Each number is 50 + 10 x the weight over its row's rms, rounded and kept within 0 to 99. Layers, rows and columns count from 0. The size before them is the row's rms in percent of the matrix's.

# down: layer 6 MLP down (transposed), 256x64, rms 0.349, rows 160-255, columns 32-63
# up: layer 6 MLP up, 256x64, rms 0.222, rows 161-255, columns 32-63
down160 091:45 55 68 46 25 53 58 57 59 46 58 55 59 55 36 48 51 50 72 56 52 60 67 47 57 46 54 72 48 63 52 59
up161 105:47 48 66 49 34 64 50 57 48 56 57 57 53 48 53 33 64 62 47 54 58 49 32 50 39 33 44 62 59 35 40 35
down161 109:47 71 42 56 50 55 62 50 53 52 53 58 41 43 62 71 60 31 60 40 51 31 45 63 58 49 37 49 48 48 57 46
up162 080:48 50 42 66 65 32 46 55 51 52 48 30 52 30 62 49 56 42 56 41 60 46 49 51 35 30 44 31 45 31 35 49
down162 086:63 32 45 42 54 53 50 33 41 63 54 41 26 49 48 41 38 57 49 48 41 53 37 43 57 61 23 69 42 65 51 50
up163 093:56 71 45 48 46 44 71 51 62 61 37 74 59 68 62 50 54 55 59 61 45 59 43 59 62 61 63 45 51 62 53 59
down163 074:49 39 47 51 60 41 46 45 55 33 42 36 56 23 44 58 50 49 47 29 44 52 54 47 52 53 43 55 60 57 45 43
up164 113:48 56 60 42 41 48 44 59 56 20 51 49 24 56 50 56 45 60 59 53 69 56 41 48 47 47 55 40 66 52 52 47
down164 114:37 31 37 50 57 59 61 70 67 63 33 55 66 51 50 65 38 47 47 47 64 46 64 52 47 34 48 54 51 46 47 34
up165 098:54 57 54 66 54 47 65 52 54 47 62 59 48 43 70 41 57 33 52 53 45 59 66 61 51 58 49 72 59 46 57 72
down165 082:46 39 52 30 40 50 45 51 49 45 43 51 52 47 31 54 40 74 43 43 45 39 44 40 55 44 55 52 63 65 52 70
up166 102:38 43 56 39 54 56 34 56 60 30 49 30 53 52 52 66 56 53 38 32 52 51 47 37 55 43 57 32 51 48 55 74
down166 127:51 58 56 31 59 59 37 28 38 44 64 50 50 40 58 57 49 54 51 56 41 56 39 64 57 35 39 44 45 56 28 35
up167 098:57 51 55 50 58 62 47 53 54 55 59 55 55 54 44 39 59 36 63 49 43 48 47 64 52 69 52 41 57 49 71 30
down167 088:38 60 29 59 38 57 54 40 48 64 64 60 39 59 52 50 49 58 42 31 55 50 48 43 58 66 52 50 42 50 54 38
up168 130:42 47 36 51 68 53 33 52 65 45 30 52 45 43 43 33 34 50 40 40 31 39 48 46 33 30 53 59 42 46 35 57
down168 088:47 57 56 46 29 44 71 48 29 52 56 50 34 48 45 60 72 47 54 55 62 49 46 52 67 62 44 39 53 48 61 40
up169 089:51 48 47 59 42 29 35 52 50 51 69 57 40 47 59 55 66 56 44 59 41 41 63 53 65 62 73 56 57 57 44 63
down169 095:66 44 44 51 51 56 59 51 52 38 41 67 63 52 30 67 50 42 53 37 54 53 44 56 40 60 33 46 55 41 52 50
up170 105:53 46 45 33 47 53 52 48 47 60 21 58 41 48 53 37 28 48 37 48 52 51 51 52 53 53 57 46 55 44 53 37
down170 081:36 58 46 57 38 53 51 62 40 32 62 34 55 44 39 54 62 38 49 45 36 42 54 43 43 53 38 47 32 44 37 64
up171 107:41 54 58 67 54 35 17 46 48 48 61 60 43 62 35 53 55 34 52 53 53 34 48 36 33 40 36 41 47 72 59 54
down171 100:47 69 34 35 42 50 50 62 40 41 44 59 45 48 56 42 68 48 55 62 37 46 39 62 57 37 50 49 43 40 63 25
up172 090:47 32 46 58 46 40 62 60 68 48 45 48 25 62 36 46 45 52 50 62 55 54 47 41 44 32 61 39 48 56 68 46
down172 110:42 54 47 59 45 57 60 40 53 31 62 54 50 26 57 46 36 36 41 66 44 53 48 35 38 49 42 50 49 60 59 42
up173 110:69 47 56 46 68 58 34 52 38 42 35 36 70 52 45 35 41 47 54 54 43 37 41 62 53 48 68 48 46 44 59 63
down173 095:65 30 35 57 56 54 48 59 57 55 52 67 42 51 36 62 70 51 47 56 58 38 42 44 33 57 54 28 50 43 59 38
up174 082:55 45 56 50 56 54 44 43 58 32 32 45 38 36 73 62 58 56 54 48 49 50 49 31 67 51 59 55 38 43 35 36
down174 089:43 52 47 57 62 51 44 38 56 63 48 50 41 42 43 46 34 48 44 54 37 46 50 60 39 64 28 53 65 42 68 58
up175 099:61 49 55 54 56 77 54 56 60 47 52 46 58 52 51 48 46 50 53 39 45 52 61 35 59 26 39 60 39 39 48 70
down175 079:51 45 27 45 44 43 48 30 35 50 40 56 54 48 32 65 47 65 53 35 45 40 51 56 37 52 61 37 61 56 33 40
up176 130:44 43 47 54 40 52 62 40 44 42 45 40 54 56 46 58 55 54 41 51 53 55 65 45 63 50 50 39 53 38 75 58
down176 129:43 53 42 50 47 55 45 60 54 61 58 53 59 37 45 36 52 29 46 36 32 51 56 37 40 56 63 44 42 55 44 62
up177 094:33 40 52 53 46 44 44 42 55 45 72 42 49 50 39 62 62 50 53 63 53 63 68 48 55 41 50 64 31 38 50 54
down177 107:66 38 29 44 40 46 52 46 68 46 45 41 44 60 52 61 62 38 52 40 56 61 60 54 49 65 50 60 55 51 73 61
up178 094:52 53 80 42 57 50 69 55 40 61 57 53 46 52 57 48 45 63 42 71 52 55 65 61 44 59 56 60 49 55 67 49
down178 089:45 47 53 42 46 37 33 42 43 55 59 54 53 51 49 72 52 66 54 47 38 55 62 62 45 57 50 53 61 63 32 37
up179 119:47 52 63 54 53 29 27 46 43 62 48 45 51 42 57 56 33 64 44 51 61 59 57 65 42 29 47 48 56 44 40 51
down179 132:59 55 67 41 59 41 49 47 44 44 61 42 56 54 70 65 32 47 48 42 45 44 52 54 51 54 57 48 40 60 43 46
up180 092:42 53 52 59 69 66 66 40 47 53 64 65 55 55 51 55 67 57 70 51 54 44 49 43 59 68 65 42 67 58 49 50
down180 085:44 55 62 46 52 48 45 50 52 49 60 35 59 56 37 68 43 52 46 43 39 52 53 62 29 46 46 67 48 40 45 48
up181 110:42 54 61 49 57 76 40 47 55 78 38 40 49 59 49 39 52 59 46 55 32 68 55 51 33 46 55 51 64 44 50 44
down181 100:59 30 45 58 45 38 56 58 49 41 39 45 52 59 44 62 46 54 65 45 51 44 59 45 62 46 63 34 60 65 57 50
up182 103:44 57 49 57 63 52 40 47 51 50 64 62 42 50 50 43 47 62 32 46 60 61 61 67 41 30 46 43 71 34 45 57
down182 111:48 45 38 44 54 46 38 39 49 53 52 66 49 61 51 73 39 41 48 47 59 61 60 39 48 53 51 34 30 53 25 46
up183 093:56 47 55 41 60 41 46 66 44 46 55 52 60 49 40 55 43 54 39 58 36 63 67 46 30 49 51 47 56 46 59 39
down183 094:61 46 50 66 53 62 30 50 67 55 44 53 48 42 53 55 57 26 53 42 35 50 57 34 54 52 45 38 69 60 56 45
up184 101:55 49 36 56 53 31 47 64 34 43 52 47 49 42 35 70 54 54 46 55 55 55 47 49 44 61 51 40 54 45 45 64
down184 099:45 46 52 71 36 45 35 47 59 41 60 55 57 45 53 58 37 40 49 51 76 30 44 60 55 70 38 36 41 69 56 54
up185 096:36 50 54 65 46 29 72 57 26 51 42 57 45 59 52 47 55 63 55 47 56 37 51 46 56 39 45 46 57 54 66 63
down185 089:41 57 41 46 63 57 38 48 63 51 46 44 49 47 45 60 49 48 32 60 71 50 48 40 61 50 57 70 45 29 51 36
up186 100:51 52 51 69 52 39 58 50 68 55 50 47 49 32 46 50 49 78 54 46 74 46 55 43 52 41 56 42 43 60 54 67
down186 083:47 36 41 36 52 52 34 64 44 45 49 56 50 72 53 61 47 36 53 49 33 60 50 60 36 52 51 61 62 52 32 47
up187 109:47 48 48 43 25 53 45 58 37 68 49 63 38 65 41 48 56 46 41 51 50 69 46 38 46 49 52 46 54 74 33 42
down187 107:68 43 50 58 62 43 39 51 53 54 72 58 38 48 47 32 48 38 47 39 75 45 32 70 42 61 55 52 39 51 51 49
up188 087:49 38 58 70 44 47 61 51 62 58 39 51 60 37 49 40 62 50 55 47 67 55 53 53 47 51 64 45 60 54 61 66
down188 085:46 38 40 48 67 48 67 46 32 54 54 45 59 66 49 46 49 40 47 37 46 46 60 55 52 49 43 64 48 46 23 65
up189 068:37 50 63 37 66 57 53 62 53 52 45 51 59 50 37 60 48 48 42 36 31 49 80 48 50 36 52 45 56 44 29 54
down189 075:60 56 38 53 47 55 41 39 36 46 45 44 66 46 43 39 29 49 47 36 47 44 36 70 42 59 56 64 56 51 59 62
up190 096:40 59 74 47 53 46 42 61 55 39 42 54 59 43 56 66 56 29 50 45 46 60 42 39 60 39 35 52 53 43 39 49
down190 113:47 49 53 45 67 63 42 54 57 39 37 77 49 52 35 21 53 50 47 52 55 60 71 47 49 58 57 59 55 51 40 65
up191 091:44 59 42 48 37 64 68 58 57 38 57 41 48 53 65 61 61 46 59 43 52 42 58 56 49 40 46 39 44 60 67 59
down191 098:64 61 51 53 46 37 47 44 66 39 30 65 53 49 56 64 45 44 57 39 53 65 52 62 57 47 59 52 42 55 47 42
up192 101:67 45 49 46 42 35 55 63 47 63 54 56 48 48 38 62 49 74 43 52 52 62 60 47 62 68 50 41 40 68 53 51
down192 090:36 50 40 71 45 48 50 40 30 42 57 54 43 53 62 47 28 66 59 45 31 47 52 62 52 53 54 45 48 46 48 47
up193 094:74 61 64 52 44 51 67 63 58 60 60 31 51 37 50 51 59 56 61 54 52 60 64 33 58 44 56 35 53 45 50 46
down193 088:37 43 58 58 57 39 35 43 41 39 47 51 32 48 56 47 47 80 39 64 62 37 45 41 35 45 31 65 47 43 56 38
up194 117:54 47 67 58 60 46 57 46 44 21 61 46 60 50 45 39 48 47 32 24 44 50 48 44 53 44 50 40 54 50 40 40
down194 086:36 42 39 42 37 49 48 42 72 70 28 57 35 60 57 66 43 58 77 67 53 40 51 51 43 54 49 57 42 45 48 57
up195 097:36 51 44 48 63 47 40 51 41 36 61 36 61 64 56 51 55 51 35 44 62 49 58 59 49 32 68 53 67 58 64 43
down195 085:60 56 55 46 39 58 44 49 29 54 42 57 42 34 56 42 39 62 64 57 65 54 53 49 40 60 50 58 59 34 48 64
up196 094:61 46 59 54 36 68 62 68 52 73 53 73 64 63 66 58 48 45 50 48 44 44 55 58 34 53 64 61 43 65 42 58
down196 096:62 57 40 58 55 27 49 37 48 42 61 47 47 39 62 53 40 52 53 49 51 39 61 66 52 66 42 59 64 55 59 48
up197 094:64 54 53 60 56 71 34 46 58 59 31 55 62 41 52 47 63 38 55 52 29 52 49 41 63 30 60 44 47 39 45 47
down197 094:48 48 33 53 60 57 62 42 56 62 56 53 38 72 62 43 55 50 45 48 73 58 58 44 38 69 44 51 38 49 57 62
up198 109:49 43 62 53 73 51 46 33 61 44 63 34 55 50 64 53 61 39 60 48 38 60 60 45 46 46 48 53 45 54 24 54
down198 099:67 59 39 40 45 55 54 73 52 44 52 41 56 39 45 61 36 48 52 61 69 37 38 62 41 41 55 50 68 42 41 48
up199 100:39 40 67 49 44 39 33 40 53 51 55 43 49 54 52 60 69 44 57 45 60 59 52 39 49 44 45 53 44 60 54 55
down199 115:53 40 35 69 37 46 61 45 52 63 42 52 42 49 42 46 44 57 54 54 55 58 53 38 52 58 56 60 56 56 71 57
up200 103:59 50 58 59 38 61 28 39 56 63 43 54 47 54 31 58 68 42 50 52 53 66 56 57 63 55 53 27 50 59 70 62
down200 098:31 63 34 43 55 39 59 44 70 52 60 56 34 55 70 38 48 47 44 52 37 57 63 47 45 39 53 54 41 50 44 41
up201 109:35 61 45 61 50 72 60 53 61 62 55 44 52 45 70 49 38 40 58 64 47 55 65 64 35 27 62 49 70 43 50 50
down201 112:61 48 62 51 54 39 41 55 62 44 44 49 42 47 48 50 47 49 43 39 42 35 40 17 46 49 32 61 46 41 63 64
up202 089:40 32 64 41 57 52 56 46 42 39 75 57 45 64 47 50 56 66 39 43 44 63 60 76 52 48 54 61 42 52 36 48
down202 084:59 58 45 60 58 42 43 37 40 64 38 41 39 34 57 47 44 46 64 39 56 41 66 38 37 37 44 44 63 55 63 52
up203 095:54 40 51 32 47 44 44 46 58 63 50 49 53 53 48 56 58 32 35 61 57 42 59 62 29 63 55 38 58 37 37 32
down203 091:35 48 41 52 46 51 35 53 59 46 54 40 36 37 40 63 23 60 51 55 27 55 34 50 52 42 48 39 65 52 63 37
up204 093:52 66 65 47 46 40 65 59 59 41 45 72 66 49 54 57 61 48 45 63 57 47 67 58 57 48 49 43 53 41 47 59
down204 086:53 45 54 40 57 51 36 49 69 65 62 52 43 58 45 62 51 57 61 26 46 51 33 44 46 56 36 68 58 54 39 49
up205 094:45 45 47 39 66 44 57 55 59 64 63 44 52 63 51 46 66 47 57 49 33 42 40 65 52 50 66 36 57 61 65 59
down205 088:46 60 40 53 33 33 47 42 36 44 39 27 60 31 33 48 34 43 53 47 45 45 58 68 57 46 47 42 35 56 47 61
up206 095:57 59 49 62 51 52 69 60 48 35 34 40 58 28 66 46 64 51 52 51 48 57 46 39 64 40 60 43 64 49 47 35
down206 093:53 42 49 43 53 42 56 49 57 37 51 50 67 67 37 71 41 53 66 60 49 48 55 49 55 51 55 33 40 49 48 49
up207 103:59 40 56 56 43 29 49 57 42 44 48 57 39 75 46 49 63 52 47 55 55 54 41 58 52 52 42 51 54 57 55 48
down207 114:31 45 39 51 40 46 34 42 42 53 54 67 38 50 44 59 48 50 45 60 46 52 51 49 58 45 21 65 60 59 52 47
up208 089:41 36 53 47 53 44 35 50 52 42 46 55 58 51 55 39 62 50 54 55 45 61 44 55 59 47 52 45 39 42 49 57
down208 103:40 44 55 47 44 55 67 55 48 57 42 34 68 35 45 51 42 77 54 58 46 43 33 52 49 51 44 52 55 62 46 52
up209 091:58 46 50 37 57 47 41 42 70 62 38 61 81 75 52 54 41 51 58 51 48 56 63 50 44 40 46 54 37 62 44 30
down209 106:51 44 68 60 29 52 56 53 49 43 51 43 55 40 58 50 36 45 61 58 49 34 40 50 57 72 62 51 50 46 66 40
up210 100:26 40 63 49 49 59 45 42 59 53 39 47 43 44 67 33 56 52 57 52 44 35 66 54 50 42 49 46 42 60 48 58
down210 096:52 60 38 47 55 46 55 44 60 36 49 49 64 33 45 74 54 44 40 49 50 57 37 53 35 50 50 59 45 36 41 41
up211 094:69 53 78 47 53 58 69 55 56 38 55 41 27 45 59 58 45 54 45 42 54 57 57 41 38 49 38 59 63 55 42 47
down211 079:57 50 26 58 45 30 37 35 59 63 60 56 59 44 38 65 55 50 41 30 47 58 43 68 46 53 54 29 41 48 68 43
up212 104:40 50 44 69 53 60 39 65 29 57 55 45 65 72 39 44 54 47 29 53 51 52 54 44 44 44 60 59 53 51 51 45
down212 115:40 45 58 48 78 48 62 45 53 65 54 32 34 41 58 48 51 39 46 42 65 57 54 58 30 51 40 49 53 38 49 43
up213 091:42 62 59 49 42 44 39 48 45 49 59 63 36 59 60 58 57 48 76 59 50 55 32 59 39 50 46 61 43 52 47 46
down213 078:55 39 51 54 60 52 65 56 67 51 41 45 68 54 49 57 46 41 57 39 53 65 58 45 56 58 65 50 55 65 47 46
up214 111:55 60 44 72 63 43 59 55 56 41 50 49 54 60 51 46 59 41 50 46 52 48 49 44 20 38 50 64 50 56 31 62
down214 157:66 65 46 55 56 57 58 49 55 46 44 50 44 49 45 53 52 32 55 65 47 52 39 63 43 38 50 53 44 71 35 64
up215 100:47 36 38 32 42 55 51 50 51 31 62 53 38 35 60 63 63 62 53 59 59 63 49 50 52 64 67 36 46 40 47 49
down215 103:40 62 51 41 49 49 56 65 42 53 47 43 60 59 56 66 51 43 60 62 38 56 56 70 31 52 56 62 48 61 45 43
up216 087:49 46 41 53 60 37 73 57 50 46 53 69 53 56 51 59 55 47 51 34 41 40 46 52 61 40 65 65 33 68 48 56
down216 082:57 55 41 55 58 43 53 45 54 50 28 47 43 33 51 70 33 51 46 27 58 56 64 58 66 52 60 55 59 66 49 43
up217 090:65 46 58 44 50 45 66 44 44 42 39 55 54 47 60 20 58 55 60 33 47 58 22 55 38 54 53 43 50 42 48 47
down217 071:31 63 46 59 52 59 56 37 58 70 46 37 55 43 43 57 56 46 53 49 53 40 60 41 52 49 51 51 33 56 45 47
up218 097:66 65 55 69 21 35 60 47 51 49 46 57 39 54 45 68 58 64 75 64 59 48 57 67 54 58 57 41 48 56 43 52
down218 086:55 40 57 31 67 65 37 58 73 62 44 43 41 55 57 45 40 44 43 24 35 50 46 45 53 36 42 70 66 42 53 46
up219 088:57 52 50 49 63 32 47 57 58 46 46 64 63 40 39 43 41 35 54 41 49 41 53 51 36 43 34 57 56 66 44 62
down219 095:50 38 68 45 48 60 31 50 57 53 51 49 35 64 50 56 26 46 38 61 32 44 50 25 43 36 56 53 59 53 64 40
up220 094:66 46 59 72 63 46 38 35 58 41 52 39 43 50 45 61 49 49 49 38 66 49 57 62 45 52 48 53 64 38 45 49
down220 092:36 40 42 51 48 34 49 59 45 48 52 64 42 29 57 40 45 56 61 69 48 55 28 32 54 51 63 58 60 51 49 57
up221 097:45 58 45 39 44 52 60 56 44 65 39 61 50 49 53 49 51 45 37 45 54 75 59 53 62 38 54 44 50 58 47 33
down221 094:55 45 62 49 46 51 46 55 65 43 51 40 57 58 43 36 50 42 73 57 46 44 59 50 48 31 44 53 60 40 51 46
up222 091:66 57 75 57 41 53 63 47 51 57 58 47 49 57 45 53 50 54 49 48 58 52 60 58 42 36 49 57 43 37 50 42
down222 091:36 36 49 38 41 35 51 52 54 43 56 45 64 53 49 43 50 66 63 56 36 56 42 39 50 58 36 49 67 66 45 45
up223 117:51 25 40 39 55 43 53 55 43 60 53 71 47 60 63 64 61 48 32 48 61 45 48 35 46 53 49 49 58 65 45 42
down223 126:47 49 48 39 52 60 39 48 31 50 40 38 68 63 55 48 52 45 58 31 51 52 61 54 46 50 41 52 55 69 41 52
up224 124:48 52 47 60 40 51 41 55 41 62 35 49 57 37 47 41 36 52 41 63 42 52 43 48 34 45 45 53 61 28 56 49
down224 101:43 51 49 54 52 52 47 45 52 58 48 27 45 40 39 32 67 47 53 39 63 69 62 49 60 35 57 41 53 65 51 50
up225 111:45 36 40 32 35 60 59 61 33 69 48 43 53 50 57 62 40 55 52 65 50 68 43 42 33 51 35 36 50 43 53 34
down225 106:60 59 50 42 60 36 53 37 36 58 43 39 64 38 59 64 67 56 67 48 49 55 46 61 37 41 54 41 37 29 32 40
up226 087:57 53 44 68 59 55 52 48 46 41 49 45 61 39 46 52 53 57 32 50 33 49 55 41 24 36 53 43 71 41 51 48
down226 091:42 51 42 47 44 48 63 43 42 58 49 50 44 56 62 43 31 48 55 57 62 50 37 73 60 63 46 60 39 49 46 49
up227 082:59 56 55 44 61 59 50 55 58 45 60 49 45 23 49 55 57 59 37 55 55 47 60 59 49 65 59 45 66 66 46 59
down227 087:44 57 37 63 38 43 39 46 48 59 44 57 47 69 60 44 53 59 47 39 48 49 33 41 53 60 25 62 39 46 63 58
up228 098:37 30 46 42 64 54 51 42 60 57 44 52 55 52 56 32 44 27 47 41 46 47 53 60 41 51 32 42 56 33 57 60
down228 073:65 60 41 45 48 37 56 50 45 30 46 61 50 60 38 69 58 70 46 50 61 50 51 44 39 53 61 45 41 59 42 48
up229 110:44 61 54 73 32 47 48 58 49 79 42 47 55 47 52 56 57 45 52 58 39 42 36 56 42 32 49 53 55 43 49 42
down229 085:56 45 57 47 40 62 46 55 57 32 62 71 56 58 55 50 50 55 45 50 45 56 65 41 36 62 54 49 46 42 56 57
up230 089:46 66 54 60 39 46 54 62 66 68 34 71 34 56 49 48 60 56 60 43 60 37 67 43 39 50 57 61 46 65 43 64
down230 083:55 44 56 39 37 67 47 66 46 38 34 25 63 32 55 42 44 40 48 42 54 35 44 60 41 47 50 46 47 43 60 31
up231 091:49 59 58 54 32 70 44 50 69 50 50 46 60 39 49 39 47 58 53 45 54 56 58 31 45 48 66 36 63 60 42 61
down231 093:47 49 57 39 65 45 57 52 61 61 49 40 51 57 43 53 62 60 54 48 41 50 41 42 66 62 33 48 37 46 55 47
up232 100:37 46 61 39 53 34 35 19 55 60 48 57 49 66 45 47 43 54 50 62 34 34 59 41 45 44 56 60 52 40 47 53
down232 089:50 53 57 48 68 35 49 58 59 62 52 52 51 54 48 53 60 42 45 29 55 40 35 46 55 48 53 40 42 62 63 55
up233 091:55 42 55 65 55 48 46 64 56 55 49 68 55 57 28 66 52 44 37 49 47 50 41 38 36 51 62 34 43 56 43 55
down233 106:64 49 58 47 40 44 55 40 51 46 34 50 54 45 46 46 58 51 51 50 73 42 30 50 45 41 58 49 48 48 58 52
up234 099:51 62 51 72 46 33 64 48 43 55 48 47 43 57 60 52 54 50 53 68 41 40 56 53 50 27 50 66 65 61 34 47
down234 111:64 39 56 46 50 48 53 50 52 48 51 44 66 44 50 44 39 45 73 58 60 49 58 63 57 43 59 44 66 46 47 54
up235 092:49 66 47 55 38 51 36 53 29 49 47 45 43 39 50 45 61 52 41 37 69 59 40 48 41 42 38 41 55 37 37 57
down235 100:58 57 66 44 61 38 49 61 42 48 46 48 26 74 47 66 46 41 43 42 49 44 65 48 45 76 63 50 56 39 46 49
up236 102:46 48 58 55 58 47 29 58 47 50 56 42 45 35 62 60 44 59 57 52 53 45 57 51 42 47 46 45 69 29 42 51
down236 127:45 49 42 56 53 59 46 60 79 40 39 54 51 48 37 48 44 44 37 34 69 60 57 43 52 36 52 58 51 42 49 54
up237 101:46 31 51 40 50 48 54 53 42 51 55 53 65 35 74 63 61 46 51 62 62 75 48 58 54 50 56 54 49 54 51 59
down237 100:59 34 41 70 49 52 40 46 58 49 46 59 64 31 35 49 56 41 55 41 35 48 43 77 68 57 45 57 43 73 51 56
up238 104:27 53 54 46 69 47 47 42 40 35 64 54 25 70 43 56 58 49 61 45 59 43 51 63 49 50 48 48 31 49 52 49
down238 091:80 35 60 66 49 47 29 59 57 55 50 54 55 56 48 53 47 39 38 41 57 44 52 40 38 51 45 47 34 49 58 57
up239 091:45 42 63 74 41 43 49 61 61 56 52 48 57 43 50 48 70 40 41 53 40 45 57 61 56 54 39 44 53 45 46 44
down239 105:43 35 59 52 53 44 54 47 50 51 57 50 64 31 52 49 47 57 54 63 68 50 61 46 44 48 71 39 37 57 52 58
up240 112:39 45 44 45 56 41 41 40 50 28 56 56 42 49 58 56 55 46 67 35 48 51 40 38 59 52 47 61 28 49 42 40
down240 087:66 51 57 63 49 57 53 54 55 64 47 48 59 52 32 43 41 47 28 67 43 44 57 71 30 50 51 46 70 46 53 64
up241 103:52 52 58 35 48 46 32 56 41 52 55 48 46 30 63 34 49 58 44 36 50 39 40 59 38 32 58 41 59 41 31 47
down241 097:56 45 44 36 50 44 46 49 41 46 41 53 55 55 42 44 34 49 59 46 51 56 55 57 46 53 80 36 41 43 46 53
up242 106:33 59 64 47 58 49 39 42 44 51 53 59 45 55 32 48 60 49 49 57 54 50 63 50 28 35 39 52 48 58 50 63
down242 132:42 52 46 63 51 46 44 50 43 52 53 59 34 58 49 39 36 52 46 50 49 41 41 48 37 42 42 57 60 65 53 65
up243 102:57 42 43 53 54 39 52 53 55 46 56 39 47 64 54 40 54 39 53 57 35 63 64 51 62 32 57 57 27 52 31 57
down243 095:41 69 47 50 55 61 60 49 55 40 36 45 53 46 43 50 58 53 37 46 65 39 41 46 56 71 42 50 29 48 59 44
up244 101:40 46 43 35 61 48 44 42 42 24 59 58 54 66 49 54 42 64 38 41 51 40 49 48 60 57 46 35 48 47 57 35
down244 119:54 40 58 32 41 53 59 44 58 47 54 52 33 46 62 31 59 68 42 41 48 63 59 49 55 46 40 33 55 51 42 57
up245 103:39 63 52 45 60 28 44 53 47 61 51 46 56 45 47 40 50 55 70 60 46 27 55 50 54 38 54 27 49 39 53 49
down245 125:39 34 42 53 57 40 47 57 57 62 40 36 57 50 60 39 35 48 77 54 50 39 51 43 39 54 62 30 35 49 49 47
up246 123:52 57 49 43 43 68 38 54 48 45 78 50 53 43 55 36 55 47 46 51 34 42 68 67 47 65 55 43 43 61 35 32
down246 097:63 48 52 73 44 63 60 45 41 48 52 53 49 39 57 55 42 36 47 66 47 59 53 59 45 42 40 41 53 49 40 48
up247 104:37 62 41 62 49 46 63 48 50 52 38 38 58 52 42 53 61 51 42 49 56 51 52 47 46 30 45 49 38 35 41 43
down247 103:42 44 49 33 71 41 42 48 41 49 51 39 66 61 65 37 53 29 40 63 50 59 67 49 59 42 52 56 46 47 58 46
up248 078:58 49 39 59 56 53 48 73 62 62 50 46 48 39 53 51 58 48 40 41 34 50 53 56 44 30 52 58 42 55 32 49
down248 100:70 55 34 56 44 46 57 54 54 34 49 52 46 34 52 45 43 49 44 50 57 66 30 53 43 32 57 37 65 76 38 43
up249 102:42 47 50 58 54 51 40 57 51 50 38 47 54 45 55 66 49 33 53 50 33 49 74 70 43 34 29 49 40 62 52 50
down249 128:48 50 55 67 42 55 28 72 45 32 40 43 57 44 58 36 56 46 60 43 56 55 47 45 51 59 44 43 22 47 62 63
up250 106:38 38 44 77 41 56 55 50 58 45 40 64 60 40 63 48 69 38 57 57 50 54 54 52 44 45 46 52 60 25 46 60
down250 103:82 42 38 58 47 27 29 45 32 55 76 48 51 52 58 51 47 51 52 47 53 59 49 71 50 50 58 60 48 63 59 55
up251 083:48 46 55 41 71 35 39 55 47 34 62 38 50 46 69 51 57 60 32 49 42 36 51 65 48 45 53 71 60 57 42 54
down251 096:36 32 61 40 38 49 47 39 49 52 45 31 57 50 40 43 44 55 52 56 69 53 69 44 50 56 46 31 59 44 49 46
up252 084:39 63 53 51 60 46 36 61 55 48 56 68 46 63 49 57 40 54 55 45 56 39 52 56 24 46 62 53 42 64 49 57
down252 091:55 45 46 47 60 47 74 55 61 50 44 45 52 58 55 51 37 65 67 70 60 63 32 52 70 62 45 51 37 53 52 43
up253 105:41 54 59 40 64 42 48 61 51 48 61 39 64 49 56 52 42 40 36 41 42 49 60 44 41 39 40 41 43 58 70 33
down253 154:37 52 64 35 45 42 48 38 65 42 60 52 38 46 42 46 52 27 57 74 33 50 55 49 47 34 52 52 35 53 60 31
up254 086:36 53 81 47 50 52 58 51 61 53 51 51 64 50 73 52 47 41 47 41 68 40 79 61 54 51 44 42 56 61 48 55
down254 079:57 58 37 57 43 70 46 55 56 63 51 57 48 40 41 53 47 46 38 44 56 41 60 44 51 58 56 61 50 69 44 55
up255 105:60 47 42 58 36 43 64 45 46 34 67 54 25 50 50 57 66 41 51 53 42 46 55 36 49 50 34 37 53 36 44 51
down255 081:40 54 59 56 64 51 41 54 37 48 47 50 61 56 63 43 33 51 56 56 57 47 57 62 55 42 56 54 42 55 46 55